config.toml
num_hidden_layers = 16
hidden_size = 256
num_attention_heads = 8
num_key_value_heads = 8
head_dim = 32
intermediate_size = 1024
vocab_size = 8192
hidden_act = "squared_relu"
norm = "rmsnorm"
norm_place = "pre"
norm_eps = 1e-05
positions = "rope"
rope_theta = 10000.0
rope_fraction = 1.0
qk_norm = true
attn_scale = 0.274
bias = "none"
tie_word_embeddings = false
parallel_block = false
extras = ["capped logits"]
init = "orth"
init_std_qkv = 0.0233
init_std_o = 0.0
init_std_up = 0.0233
init_std_down = 0.0
optimizer = "muon_variant"
learning_rate = 0.0137
lr_mult_o = 2.0
lr_mult_up = 1.28
beta1 = 0.95
lr_head = 0.0107
warmup_steps = 128
schedule = "wsd"
decay_fraction = 0.724
decay_shape = "sqrt"
final_lr_fraction = 0.1
batch_tokens = 131072
max_seq_len = 512
doc_mask = true
train_tokens = 701900000
max_steps = 5356
dataset = "wikipedia_en"
Each number is 200 + 30 x the weight over the matrix's rms, rounded and kept within 0 to 999. Layers, rows and columns count from 0.

# layer 7 attention key, 256x256, rms 0.229, rows 131-239, columns 64-127
218,191,194,188,193,198,214,161,199,189,215,227,214,225,193,234,219,208,198,216,204,210,169,182,214,188,186,215,187,174,206,201,234,187,222,202,182,225,195,158,186,176,236,179,219,178,209,214,166,215,203,187,221,210,185,226,216,219,206,214,192,175,185,210
171,206,212,208,186,152,230,211,223,199,207,211,218,228,198,211,210,170,180,178,167,168,177,232,155,204,209,192,230,231,164,147,174,208,201,235,160,175,215,170,197,201,208,171,225,220,166,183,191,190,213,206,203,158,199,174,182,190,232,154,186,203,221,166
210,164,201,224,181,239,172,166,192,190,201,178,173,231,186,187,189,186,158,187,179,185,151,188,197,193,185,155,209,196,219,242,208,200,193,160,222,208,190,195,183,181,216,144,192,241,193,197,194,200,218,197,187,210,200,203,233,235,213,210,190,188,189,190
215,186,219,184,163,206,179,140,189,199,225,162,189,213,170,197,181,185,210,199,204,191,154,167,214,203,179,167,203,194,234,289,235,198,172,172,211,241,216,223,160,216,190,121,233,209,216,207,178,223,206,188,198,236,211,223,240,197,211,209,184,192,148,219
191,193,194,208,200,213,195,229,172,215,229,207,202,223,217,216,214,225,214,224,219,225,171,215,208,262,201,231,194,182,182,186,206,198,245,216,236,225,215,165,207,208,147,213,199,200,209,185,161,222,180,200,212,197,192,198,212,172,223,230,203,210,164,195
222,216,237,211,190,170,185,191,189,207,258,180,204,200,198,232,148,182,194,214,232,196,207,224,229,206,190,200,183,158,168,202,152,219,204,212,232,191,230,189,182,191,180,187,228,191,179,171,161,211,181,232,236,187,223,245,183,188,215,203,202,204,185,224
168,192,219,177,199,143,160,185,260,218,199,164,218,194,186,177,212,191,186,212,219,225,174,203,175,220,226,208,147,220,223,178,196,214,154,212,225,169,210,223,174,254,235,243,200,216,198,207,212,205,205,221,188,183,193,181,196,208,180,173,186,274,201,192
213,209,216,194,161,221,221,183,192,211,204,236,193,190,164,215,242,200,182,241,185,236,163,152,219,238,188,207,232,230,205,236,227,193,189,174,169,152,167,163,171,204,173,235,219,205,210,204,202,220,219,229,188,230,196,198,213,241,214,223,202,215,171,183
197,180,189,217,171,167,227,218,234,204,241,202,244,203,193,212,178,194,215,195,192,215,252,187,176,208,202,234,259,183,171,222,198,185,223,212,208,189,246,200,216,166,141,201,173,175,201,190,214,180,180,217,222,189,226,212,200,192,164,186,176,192,199,224
252,194,208,205,220,212,151,187,192,202,184,209,208,208,212,182,227,185,187,202,173,165,183,227,214,186,242,206,188,190,221,195,242,164,170,174,207,234,191,193,199,199,189,158,164,226,250,165,179,182,216,180,201,177,205,244,203,184,229,215,209,174,190,170
210,200,196,220,286,201,206,216,209,229,168,253,186,180,263,222,212,200,219,199,204,225,256,217,238,208,213,214,183,214,165,222,188,188,191,204,179,214,194,171,199,164,207,243,197,130,221,229,201,217,210,225,177,240,201,224,194,203,158,189,195,247,184,136
161,158,214,200,188,208,181,160,158,177,140,218,172,197,182,223,202,140,192,166,170,168,183,201,183,202,161,207,248,252,175,171,183,203,189,259,205,193,216,162,177,220,216,186,214,152,197,203,222,197,233,180,217,190,175,193,224,209,259,158,183,212,205,205
190,229,196,155,187,210,189,199,177,218,211,243,201,181,192,232,232,220,181,207,235,236,159,210,139,184,191,222,205,191,162,221,191,167,155,218,233,209,198,210,170,196,208,192,219,221,237,183,174,217,195,237,168,232,233,250,158,184,212,166,164,185,220,217
196,184,212,233,197,226,144,166,169,172,213,215,219,145,195,158,202,151,210,228,176,224,192,223,158,234,220,228,206,199,238,189,213,203,186,174,199,216,165,219,219,183,219,195,176,219,254,208,168,118,249,229,224,160,177,180,158,212,262,240,186,201,204,148
259,239,231,244,253,187,190,210,158,221,191,169,226,221,232,226,193,257,259,189,186,172,223,190,262,187,246,226,179,226,234,176,256,140,185,183,180,239,167,187,173,175,202,182,180,182,190,204,197,202,225,197,204,214,200,241,225,184,183,232,159,166,212,158
213,147,211,220,228,233,222,189,172,140,139,153,208,222,222,230,172,265,224,192,177,187,223,220,211,251,199,208,181,211,156,185,189,191,202,264,200,237,240,223,153,232,234,236,223,218,139,231,204,187,211,279,186,193,179,227,163,197,245,178,201,247,196,196
234,194,128,263,176,161,220,192,165,251,183,185,227,269,199,188,190,239,190,195,207,132,175,200,214,246,167,249,176,205,151,249,236,186,193,249,152,240,182,226,244,196,226,183,197,144,120,190,175,206,179,217,180,214,228,160,169,146,250,192,231,141,217,160
192,175,210,146,117,206,136,204,174,231,97,204,175,217,153,136,204,169,191,246,174,132,180,180,198,188,216,271,160,138,233,151,189,138,187,181,302,217,179,162,275,258,212,210,198,171,185,172,209,195,186,114,187,177,203,223,163,246,165,272,213,163,236,219
151,157,241,196,243,159,191,107,245,179,189,190,245,176,179,187,243,169,208,209,176,308,168,262,157,229,162,219,160,221,136,132,225,256,288,233,198,136,268,210,197,213,192,218,159,154,279,228,184,193,203,184,214,136,127,217,208,208,224,191,179,157,188,164
264,220,194,153,223,236,243,168,235,232,183,167,194,185,262,218,247,270,271,214,212,214,141,153,127,217,192,144,208,208,268,233,247,190,201,139,264,223,183,233,175,138,174,152,170,209,197,125,136,225,208,214,201,229,226,305,159,181,190,216,203,168,162,170
270,218,181,202,253,165,168,187,200,186,150,208,188,175,138,220,205,199,188,269,285,219,184,184,196,210,198,155,244,226,274,241,196,231,207,119,212,204,182,224,200,162,183,165,129,166,214,141,257,226,170,213,214,271,168,187,270,215,124,236,196,243,152,172
163,266,205,221,190,255,217,201,208,158,137,208,179,197,178,220,213,258,252,215,219,159,168,263,189,165,225,193,193,273,178,186,251,176,210,206,225,144,213,173,265,228,215,235,257,156,142,138,171,167,197,229,201,233,168,194,232,223,239,204,214,206,176,198
208,227,159,209,149,252,186,160,162,110,188,223,213,198,143,205,203,146,175,219,239,255,145,218,208,191,165,213,192,182,199,285,212,223,203,199,117,173,85,212,165,262,139,170,251,233,231,172,279,172,260,157,172,160,230,227,247,263,238,243,188,274,216,127
216,206,212,235,169,213,207,235,250,233,144,228,166,194,223,187,180,241,148,192,195,174,184,237,192,229,193,260,143,233,192,203,235,233,205,223,102,172,263,234,239,196,217,224,181,202,203,251,185,198,231,133,117,204,182,139,179,183,175,224,256,154,173,191
196,217,162,198,211,213,263,156,243,197,186,132,261,165,226,169,180,132,161,145,175,198,224,264,266,221,252,145,196,201,253,186,226,245,220,242,204,193,163,157,260,212,216,246,201,193,202,228,188,193,139,222,248,195,264,117,139,216,248,228,237,113,240,179
131,255,293,245,190,239,212,214,207,159,217,273,214,181,175,211,256,171,195,153,200,167,137,266,214,213,214,223,183,283,230,226,235,114,189,150,235,209,152,189,183,206,186,220,217,231,135,204,254,216,229,173,209,165,214,213,260,264,226,193,179,293,202,180
226,234,211,199,203,248,176,234,299,208,259,164,178,260,193,190,135,288,165,162,206,230,231,162,203,182,277,158,219,257,238,224,200,161,209,186,199,192,207,207,203,211,176,256,194,247,192,172,155,204,162,216,295,222,215,177,194,169,193,176,249,200,229,178
222,199,188,169,197,239,181,233,204,191,230,208,194,116,134,170,281,174,208,203,222,145,232,195,198,201,213,148,202,164,158,154,220,234,276,174,139,176,196,199,170,206,156,180,234,178,223,258,264,242,187,155,204,166,257,170,215,182,202,188,238,203,184,228
152,273,202,248,242,229,163,185,216,237,223,194,189,196,222,157,265,170,196,185,240,206,260,248,186,195,243,169,160,130,133,205,202,197,231,237,148,127,181,202,256,165,206,216,171,151,172,135,282,122,228,186,150,229,163,148,216,194,209,208,168,173,241,239
186,189,230,185,210,207,202,240,194,248,205,256,213,242,173,197,187,190,212,190,166,195,222,152,187,231,187,180,209,239,219,242,246,215,193,175,234,165,201,244,189,203,220,190,190,191,205,192,172,179,169,172,205,220,230,216,219,174,185,199,201,196,234,204
148,196,150,227,263,150,192,173,168,129,183,180,197,226,252,265,167,197,236,221,230,201,235,221,211,178,229,163,201,237,231,224,204,205,256,200,206,161,187,188,255,153,194,196,201,193,193,257,187,157,183,207,167,214,166,142,177,234,217,212,205,192,173,231
204,210,214,199,186,201,193,184,176,153,209,155,178,195,181,206,243,212,193,177,230,210,201,170,243,154,202,220,191,173,177,189,204,239,220,169,212,210,162,181,179,178,236,207,206,222,228,236,214,216,193,251,195,199,163,216,213,153,230,240,209,203,186,184
159,189,206,189,186,235,175,214,216,152,243,198,206,198,212,173,189,229,161,215,220,248,161,194,184,197,176,228,232,172,166,223,223,216,196,162,199,192,233,162,186,230,200,193,202,185,209,203,207,227,181,196,211,201,182,213,191,214,245,200,233,200,205,175
190,242,163,197,202,202,212,214,223,207,203,200,217,211,227,205,221,228,165,199,249,214,214,170,200,197,180,260,193,209,195,208,207,239,180,189,160,221,166,195,148,217,229,162,147,194,206,203,215,219,186,220,214,228,227,185,210,183,165,213,203,173,218,208
192,194,191,237,244,162,198,186,272,201,220,193,163,179,184,199,240,204,183,224,236,206,203,189,232,167,191,264,220,196,199,207,193,210,203,176,227,163,204,205,162,222,204,215,169,168,215,217,220,213,197,207,199,247,178,222,218,181,173,183,150,197,174,217
221,194,191,231,246,188,204,197,177,193,196,233,251,195,182,181,177,193,218,209,174,197,216,221,190,175,213,184,184,208,233,162,232,160,208,235,192,216,166,198,248,180,181,215,198,217,225,176,213,169,196,197,186,216,151,180,156,232,190,184,203,191,206,224
198,201,227,173,141,234,164,212,179,170,233,167,242,203,189,133,209,210,221,163,178,218,181,156,119,213,160,236,145,158,208,177,204,239,170,225,188,190,186,169,197,212,209,170,197,193,190,241,193,212,191,198,153,188,207,229,210,174,225,243,189,260,209,177
216,187,170,230,248,193,187,193,236,196,163,227,167,164,223,231,187,168,198,221,211,197,183,232,260,192,210,175,173,247,202,210,151,217,215,180,189,195,151,255,236,163,212,183,186,241,197,209,200,190,231,224,212,161,185,183,202,225,183,239,208,204,179,166
209,230,254,212,221,178,185,204,143,213,185,247,218,247,182,188,195,184,221,192,148,177,217,195,202,166,201,189,185,224,226,145,180,194,235,241,225,221,187,217,232,195,194,256,213,203,168,155,215,161,172,220,218,157,156,151,209,217,200,199,193,204,206,174
212,149,211,225,185,194,211,199,223,204,213,232,191,195,186,174,191,164,191,267,162,179,201,214,222,216,214,186,173,200,245,177,214,179,182,199,207,166,192,250,220,126,186,194,256,212,212,177,187,166,271,255,189,178,174,254,219,213,161,191,176,203,159,150
205,161,175,254,226,171,163,151,205,205,170,209,200,148,181,219,189,221,230,193,176,178,201,241,179,210,235,210,166,235,196,130,185,222,237,220,198,208,197,252,204,182,216,193,181,223,213,210,212,215,218,158,187,178,166,202,166,195,194,164,195,208,172,198
220,229,211,199,215,181,211,195,200,253,216,232,225,217,192,233,239,216,169,224,204,225,170,194,179,186,218,169,208,252,239,257,218,218,276,216,211,243,160,251,175,230,220,243,211,253,188,191,215,181,179,197,243,225,147,185,158,219,186,189,192,158,139,168
226,160,179,183,205,207,215,204,208,142,201,253,213,242,201,244,195,226,225,203,150,201,163,201,212,151,205,204,190,243,209,238,204,232,211,190,221,239,202,213,233,183,189,189,190,243,223,197,185,178,168,228,211,191,188,164,202,186,214,162,202,210,172,207
213,231,247,198,213,230,243,171,215,215,159,141,238,135,238,187,202,207,174,235,197,213,219,244,203,190,201,144,240,222,203,170,204,195,207,222,212,157,200,228,157,207,230,206,196,173,200,217,172,218,191,256,231,222,235,172,162,214,248,183,185,240,181,240
235,219,178,204,193,162,210,234,216,216,177,226,181,191,175,225,202,166,173,277,100,184,250,205,230,230,211,186,180,156,186,229,208,207,201,191,162,181,161,219,185,189,208,231,238,198,204,183,246,184,174,247,234,169,223,173,202,179,172,220,175,181,187,197
172,195,89,221,192,243,182,215,184,168,243,197,211,218,157,217,178,223,188,227,219,249,183,144,144,171,197,224,246,173,169,230,225,222,145,179,247,127,175,141,184,145,193,159,218,201,249,197,202,241,226,202,206,187,198,262,236,178,197,175,209,239,235,197
233,161,210,214,241,188,219,175,176,216,153,206,209,158,193,199,196,173,222,200,179,185,216,169,192,192,223,244,175,225,206,216,208,190,210,194,241,202,205,188,254,184,207,205,201,186,189,219,198,208,210,171,199,170,183,235,203,174,190,194,213,213,184,248
173,268,164,169,260,167,204,183,136,147,197,202,154,225,245,235,209,243,241,153,217,190,216,202,180,240,225,154,261,225,147,200,141,163,228,168,129,227,221,186,230,141,224,129,171,144,218,202,170,211,248,195,207,215,240,235,256,232,154,159,175,177,223,190
178,211,184,169,183,187,192,165,245,205,211,148,216,168,265,180,227,244,175,231,234,184,235,210,287,235,239,222,198,156,225,233,185,236,151,222,144,212,204,193,206,186,157,202,151,158,168,193,152,281,217,241,156,194,221,191,227,237,169,218,190,196,204,229
163,200,192,171,231,184,221,198,192,130,161,198,152,224,203,223,240,227,202,187,207,176,199,206,219,202,207,179,190,201,221,128,193,231,224,219,165,205,198,185,171,201,195,171,149,225,206,179,203,211,276,159,220,237,213,161,246,162,283,189,232,187,156,185
235,200,153,228,138,154,219,192,182,162,157,132,193,193,211,197,139,166,233,192,176,143,191,215,201,175,173,172,165,140,203,205,145,182,211,183,198,219,193,214,208,166,252,194,192,242,154,192,152,183,230,213,163,238,233,199,188,184,232,230,185,183,152,141
171,218,178,202,195,170,164,277,244,272,208,151,242,217,209,221,163,167,241,187,135,191,190,199,245,214,178,163,185,223,137,186,260,157,230,180,186,212,153,241,188,213,255,181,160,209,224,184,221,157,185,163,162,224,137,227,179,208,246,217,284,140,191,186
220,240,222,155,221,217,234,203,290,241,184,244,207,197,196,165,255,164,203,230,191,218,141,153,206,228,187,198,211,264,174,226,185,201,172,159,194,163,195,171,166,269,192,223,169,185,178,202,191,168,185,239,178,177,212,178,204,243,190,198,224,195,225,227
191,207,136,183,199,183,163,172,160,187,168,209,164,140,220,232,132,199,163,203,194,194,212,239,168,182,227,193,214,191,169,187,184,214,214,155,174,252,225,178,231,179,132,181,156,185,166,215,170,221,204,169,191,154,185,177,194,174,185,199,233,207,198,232
225,180,221,202,159,193,128,222,191,247,181,218,193,220,232,224,246,183,188,212,189,176,242,199,167,184,178,209,162,235,195,195,249,209,159,175,160,158,258,216,243,253,220,155,199,216,204,159,233,208,250,223,186,204,205,248,184,229,231,210,202,196,170,197
201,201,132,139,218,180,188,200,166,215,165,207,259,192,220,239,178,203,194,219,206,151,203,210,201,209,210,170,208,221,206,220,231,201,224,197,195,183,159,190,189,189,167,219,202,213,219,186,213,238,201,182,187,196,161,229,253,169,191,180,229,189,254,260
207,196,197,176,247,184,189,217,161,212,182,202,258,158,221,181,212,264,158,214,230,187,243,185,188,194,251,218,218,242,182,220,225,193,216,175,201,202,201,243,216,189,164,202,162,144,164,236,158,218,213,230,243,167,178,166,277,193,232,157,240,162,267,168
173,212,212,197,211,136,180,221,196,185,239,204,173,228,215,272,251,220,134,180,191,200,181,297,185,201,190,221,226,192,201,179,211,143,227,151,212,211,262,186,191,238,255,205,200,154,144,204,195,235,131,202,243,236,176,213,181,193,194,176,167,246,190,228
191,183,190,226,221,213,144,171,192,208,164,187,209,164,180,170,179,189,156,220,142,165,190,161,281,202,234,244,200,226,215,241,185,207,209,266,215,188,198,225,209,200,197,175,152,267,235,214,265,229,155,241,154,223,173,251,240,176,214,221,230,202,117,194
170,192,186,230,237,191,155,212,177,254,207,178,207,152,240,199,146,178,177,225,219,181,157,197,165,183,193,208,199,214,192,176,145,201,127,179,220,203,169,191,213,200,251,189,211,183,253,206,236,158,231,149,151,269,201,202,214,236,163,213,214,207,182,202
235,225,188,239,202,201,225,153,204,201,265,152,212,178,226,209,209,184,257,154,193,236,211,228,181,252,222,149,277,244,185,235,178,223,235,184,197,192,175,215,147,196,250,201,176,147,266,193,205,200,158,200,189,210,187,164,235,235,166,167,207,136,192,164
193,182,180,188,224,205,216,228,246,189,245,212,177,230,177,236,166,220,187,229,215,194,247,177,213,184,199,201,189,245,202,181,180,187,248,228,190,176,190,224,227,177,204,210,195,199,144,228,200,118,186,211,215,209,217,173,191,235,189,192,175,188,209,175
208,149,195,178,242,208,183,218,247,205,215,172,154,208,192,167,215,242,228,158,213,188,220,204,226,224,245,162,201,172,200,179,256,115,215,194,170,210,191,184,222,199,187,204,213,187,200,188,212,177,214,158,213,216,171,138,200,208,179,229,231,179,241,164
181,149,202,233,161,208,233,190,184,199,194,204,203,216,170,249,136,217,200,194,185,133,196,226,200,193,226,211,231,220,188,234,158,170,217,233,178,212,188,237,230,221,177,205,236,193,123,246,244,158,183,219,231,130,215,169,255,221,186,177,223,239,202,178
231,197,215,178,162,217,179,191,217,190,205,226,171,183,209,210,197,192,207,242,221,181,222,167,201,193,201,227,213,217,200,177,175,178,211,214,231,212,147,136,217,201,170,173,228,248,192,173,219,231,206,215,186,201,241,200,199,207,259,164,218,176,219,198
205,223,229,190,236,248,168,193,203,213,205,233,197,223,173,195,228,195,169,273,205,206,209,149,179,178,223,224,181,192,231,168,202,233,206,208,206,190,182,211,200,239,167,212,210,201,199,180,228,232,199,183,196,219,190,205,171,147,236,236,181,182,243,164
226,236,148,198,190,223,254,257,239,154,240,229,237,233,219,225,178,251,158,206,185,214,229,186,176,220,226,152,235,240,233,184,220,240,179,200,154,175,259,185,196,196,177,184,180,233,176,184,169,145,238,198,220,214,215,194,218,218,226,189,204,211,214,216
138,235,194,204,200,180,174,172,152,221,155,194,187,188,200,206,202,177,241,188,214,232,164,205,159,162,219,252,126,182,202,229,178,236,210,207,234,203,245,164,198,216,260,239,174,195,243,156,204,244,202,163,198,228,222,236,190,144,225,237,179,207,206,202
239,213,162,181,222,227,213,192,217,179,240,174,175,186,204,205,165,207,174,217,177,207,242,202,152,194,190,216,195,173,166,141,251,228,214,229,189,186,220,196,171,212,210,213,186,225,226,207,235,212,194,229,225,217,197,204,219,228,203,237,205,223,197,205
166,222,176,115,226,199,172,214,236,192,198,164,191,230,199,203,177,193,198,231,220,164,139,199,210,159,181,239,195,171,189,233,230,245,229,180,233,216,200,151,154,209,223,198,199,220,210,209,173,223,199,180,213,216,197,189,228,249,191,176,235,228,136,258
212,189,177,241,177,233,181,196,183,208,208,206,158,177,138,239,175,197,234,227,196,196,177,145,157,146,177,242,197,171,192,172,148,216,192,191,210,166,201,219,193,195,150,211,190,207,156,229,182,135,219,204,244,187,148,147,161,176,174,166,146,222,157,209
179,230,198,226,227,204,232,211,190,204,167,193,214,243,185,201,229,185,231,196,230,226,141,242,230,141,214,203,165,213,223,217,174,175,151,192,224,226,200,258,224,254,186,199,222,223,214,237,183,163,213,172,192,195,139,247,184,136,176,225,171,219,194,148
152,225,208,205,227,235,197,191,185,170,273,167,174,242,187,200,253,254,216,188,174,211,169,209,172,224,220,179,230,190,162,208,193,269,171,160,196,236,243,196,260,208,190,192,244,179,179,188,200,217,211,176,203,196,258,231,220,205,266,182,215,191,225,190
231,149,143,183,193,200,223,197,229,200,162,231,240,176,163,259,195,84,211,177,164,177,217,179,221,194,159,168,224,205,171,231,229,176,201,170,190,161,191,156,215,233,168,255,209,207,202,228,182,239,213,156,168,152,199,198,215,281,136,242,162,230,238,209
218,167,145,197,179,206,189,211,183,157,173,193,177,209,115,185,212,239,196,140,231,161,174,150,212,196,185,187,280,102,218,176,215,223,219,126,167,278,222,210,122,150,194,238,165,214,218,146,179,206,184,201,155,203,217,169,196,183,210,255,234,190,172,266
239,228,149,202,191,212,232,208,169,220,196,205,157,196,259,241,229,159,202,170,202,227,183,174,228,225,197,156,193,159,233,260,231,203,168,173,148,202,163,169,256,218,227,192,185,197,269,205,186,257,169,200,181,221,268,193,225,190,146,216,196,208,209,211
147,195,215,228,245,230,174,187,192,192,212,205,186,206,188,186,237,201,168,202,182,243,245,226,166,166,275,204,210,225,175,199,172,232,204,148,203,174,204,234,246,196,151,233,252,189,154,216,248,214,163,149,221,171,199,169,155,171,210,101,175,158,209,197
219,191,189,191,170,217,210,203,188,204,195,241,233,147,180,184,191,160,199,199,174,199,220,174,158,183,219,209,180,154,164,229,210,217,179,152,204,193,226,198,251,248,189,261,202,219,231,239,227,127,171,214,196,148,165,180,191,219,198,221,183,195,162,219
220,255,222,174,198,267,205,179,191,140,243,204,242,242,201,177,192,221,163,245,150,180,216,178,207,210,191,241,199,264,234,213,195,214,176,155,167,132,205,221,173,229,202,167,200,221,161,203,212,205,192,238,220,193,260,203,231,253,195,179,205,198,218,275
232,233,216,121,254,280,263,191,202,141,135,166,234,204,228,178,248,168,160,180,235,230,251,173,223,153,207,258,221,203,253,218,187,178,177,221,171,177,217,147,171,156,236,141,189,199,182,167,199,250,170,220,183,220,199,180,226,226,156,199,225,229,200,249
129,187,197,265,185,175,257,197,194,220,196,191,186,192,199,165,194,183,194,222,201,209,196,237,148,252,219,268,148,145,225,165,209,247,190,190,162,197,173,173,210,243,149,256,174,145,207,228,214,171,170,193,238,195,161,153,186,220,138,180,219,178,199,252
195,226,190,198,216,251,200,178,142,231,231,243,203,218,168,95,168,218,180,175,174,156,186,216,218,178,225,193,141,229,178,149,190,278,240,281,209,227,215,184,187,292,223,215,184,123,251,219,198,167,259,250,205,155,208,195,175,177,253,198,278,159,238,251
266,179,199,170,222,212,133,178,224,193,186,214,164,316,217,252,137,216,231,208,234,218,193,180,273,189,206,225,239,189,204,222,164,176,185,228,231,228,306,219,236,245,197,247,151,239,235,169,207,147,302,215,255,148,160,235,227,212,185,196,229,186,206,224
238,192,198,150,220,149,165,187,212,173,225,218,197,161,167,205,286,137,258,167,112,208,182,210,199,157,197,237,165,196,273,161,201,222,193,196,219,182,157,179,164,213,233,190,215,214,167,217,223,218,222,163,211,148,197,217,191,189,171,206,115,206,147,166
219,164,184,199,199,185,155,205,196,240,266,268,145,229,197,138,60,213,216,270,216,212,157,229,219,173,181,245,220,222,149,192,169,169,156,164,258,154,142,220,207,243,166,179,206,217,248,238,231,221,145,217,164,132,176,244,205,163,179,169,156,161,163,123
183,177,161,202,201,222,204,211,202,209,186,246,208,221,171,246,175,243,163,190,217,220,190,239,207,129,215,269,153,227,180,168,223,159,173,222,189,194,224,179,195,230,245,200,200,241,174,237,196,195,227,127,148,144,179,195,201,225,205,184,198,174,168,182
171,223,201,204,206,228,161,119,185,193,193,189,231,263,225,195,180,129,128,237,157,265,164,201,189,150,160,215,225,186,168,239,153,212,220,203,212,188,242,196,194,260,155,196,232,191,280,183,166,185,159,204,204,212,203,258,213,170,221,191,167,195,213,281
239,200,170,158,217,186,226,194,199,225,194,222,199,234,138,167,165,195,215,260,142,173,231,181,200,185,194,205,191,211,185,183,227,144,216,243,183,167,203,205,225,223,171,167,180,211,172,179,244,198,217,189,137,171,198,156,174,208,195,176,249,204,142,167
183,227,242,158,222,190,211,153,116,198,212,220,161,247,208,230,229,230,233,181,223,181,213,186,155,233,141,196,205,217,209,160,206,286,184,172,251,208,193,199,196,185,161,204,249,198,124,107,223,239,171,177,156,169,180,199,179,204,203,184,145,212,184,197
241,210,151,122,245,208,229,268,217,216,176,197,259,186,222,197,199,195,131,200,177,190,239,233,206,177,242,148,148,183,250,194,152,208,162,279,143,220,240,227,195,181,197,196,173,162,199,212,223,211,199,242,207,188,212,117,202,241,244,182,214,164,264,203
246,167,211,232,228,214,306,194,215,209,127,150,198,263,258,216,263,171,192,233,157,211,194,218,200,258,211,148,156,224,207,246,147,136,210,184,170,209,253,210,231,204,187,223,185,114,219,199,211,181,165,256,141,222,189,220,193,251,196,230,211,183,185,224
192,191,211,123,194,228,241,229,215,201,190,248,204,204,195,257,206,167,220,173,220,182,173,120,203,143,174,274,197,230,260,250,225,202,165,218,245,275,166,297,143,133,189,171,126,213,168,239,194,202,195,168,207,204,258,241,221,200,200,197,140,196,184,229
167,238,250,217,177,148,233,231,211,230,145,234,225,196,175,172,201,213,199,187,234,167,190,235,234,172,162,189,185,260,236,193,205,231,231,209,219,210,146,216,198,155,207,195,155,168,207,191,202,225,259,214,209,250,243,158,190,194,157,235,210,215,262,211
189,180,235,215,217,180,224,205,178,210,227,192,191,207,244,227,202,208,175,173,265,165,208,238,225,172,231,191,245,190,211,185,172,214,236,244,236,185,196,161,195,196,201,170,202,237,190,193,217,235,191,231,193,157,208,232,207,200,203,185,201,189,171,213
198,222,184,162,167,195,118,231,229,178,227,210,227,158,161,142,206,180,164,204,207,199,196,216,249,195,242,178,178,179,159,177,224,165,205,158,181,201,237,251,148,213,142,254,176,205,200,226,196,162,211,170,180,187,230,154,239,177,165,218,182,159,185,188
201,218,210,205,263,191,257,157,180,232,194,167,161,220,223,196,267,203,204,201,246,169,181,144,213,186,199,220,209,116,223,186,178,204,171,214,193,218,161,164,266,213,238,157,150,195,183,192,244,226,179,217,209,217,216,291,182,208,198,252,227,240,200,218
183,205,157,166,234,213,167,189,227,225,205,177,184,191,202,200,203,231,182,214,236,212,205,185,207,230,211,245,180,222,201,226,200,242,176,204,150,164,218,233,168,200,182,243,194,203,194,220,219,202,181,186,175,173,186,228,218,202,160,169,213,169,212,210
233,197,200,182,213,220,183,235,183,219,146,180,219,161,201,191,228,189,204,197,186,193,205,199,208,213,203,149,194,204,221,178,250,218,188,222,225,234,181,183,165,191,158,194,217,188,227,173,171,244,206,199,163,211,157,162,209,217,196,232,182,164,251,231
225,224,178,192,255,190,224,188,211,198,222,184,175,184,203,175,224,238,233,199,231,196,189,183,205,186,215,195,180,164,214,215,151,198,216,178,159,211,187,158,240,198,219,148,190,229,259,196,214,194,184,210,197,234,205,248,200,191,218,215,201,266,210,218
210,220,237,226,173,179,147,190,227,179,222,198,226,206,152,171,220,189,177,193,233,196,186,162,186,192,207,247,202,209,138,227,230,235,169,150,204,196,181,238,183,240,192,219,203,238,213,214,211,182,154,201,226,188,191,242,256,185,172,204,226,182,155,233
201,203,195,191,164,199,198,221,245,200,201,242,238,184,218,242,205,248,185,173,213,196,197,228,185,209,204,207,195,235,220,168,216,192,215,232,192,164,207,200,208,173,214,215,182,186,192,189,187,205,198,213,211,194,206,189,190,195,207,175,192,206,209,185
194,174,209,178,175,217,227,205,177,199,191,201,200,213,208,219,188,184,168,190,196,196,213,213,200,218,207,200,197,198,230,199,194,198,200,180,223,195,227,222,177,197,180,193,206,194,198,221,225,213,177,212,204,207,209,189,211,174,230,242,179,220,197,220
199,200,204,192,169,169,201,215,128,214,176,194,208,204,226,202,177,183,200,201,188,179,200,216,226,186,225,108,191,199,209,202,211,219,213,205,177,236,198,193,187,136,183,193,200,218,184,186,182,200,192,229,191,172,180,150,205,212,186,227,175,223,193,154
221,215,192,223,224,252,168,181,273,175,201,168,201,198,177,199,229,229,196,214,230,208,188,203,203,191,181,216,216,206,129,197,240,206,227,162,166,201,198,181,215,197,167,224,173,200,211,204,154,181,179,230,236,206,213,250,202,167,212,160,205,171,183,261
194,238,215,216,206,200,217,185,232,188,203,206,212,232,185,228,175,166,194,197,207,215,193,200,152,219,180,233,212,217,168,183,209,182,206,209,224,199,218,205,176,216,213,215,197,225,176,176,179,203,237,192,201,205,197,195,182,201,220,180,161,204,181,242
178,189,186,197,205,144,214,221,188,207,189,220,173,208,190,216,168,143,198,231,211,188,210,224,186,239,229,154,205,234,214,200,152,198,205,193,186,206,230,190,185,212,179,208,187,260,147,245,207,175,197,199,207,155,174,159,189,245,207,252,185,211,210,157
178,199,161,146,194,184,206,229,198,176,211,194,194,225,153,168,196,223,197,186,212,220,192,184,181,135,226,195,146,279,252,232,198,207,181,169,257,212,243,193,205,203,210,218,203,192,187,217,204,222,199,206,216,126,183,196,191,214,180,182,213,207,184,139
206,193,188,187,183,170,163,208,185,208,195,228,207,175,192,170,221,201,220,216,179,224,126,158,153,204,182,178,239,220,177,198,192,189,168,187,218,225,176,213,172,178,174,187,218,213,244,182,187,213,249,193,168,164,222,234,238,210,172,182,184,212,233,204
212,210,200,214,236,219,169,191,242,190,233,216,179,201,170,194,180,220,187,173,233,229,191,206,221,185,203,218,178,228,166,219,229,196,174,156,223,192,191,190,243,190,232,224,228,244,196,184,174,201,174,204,241,186,201,214,198,199,185,174,222,221,215,213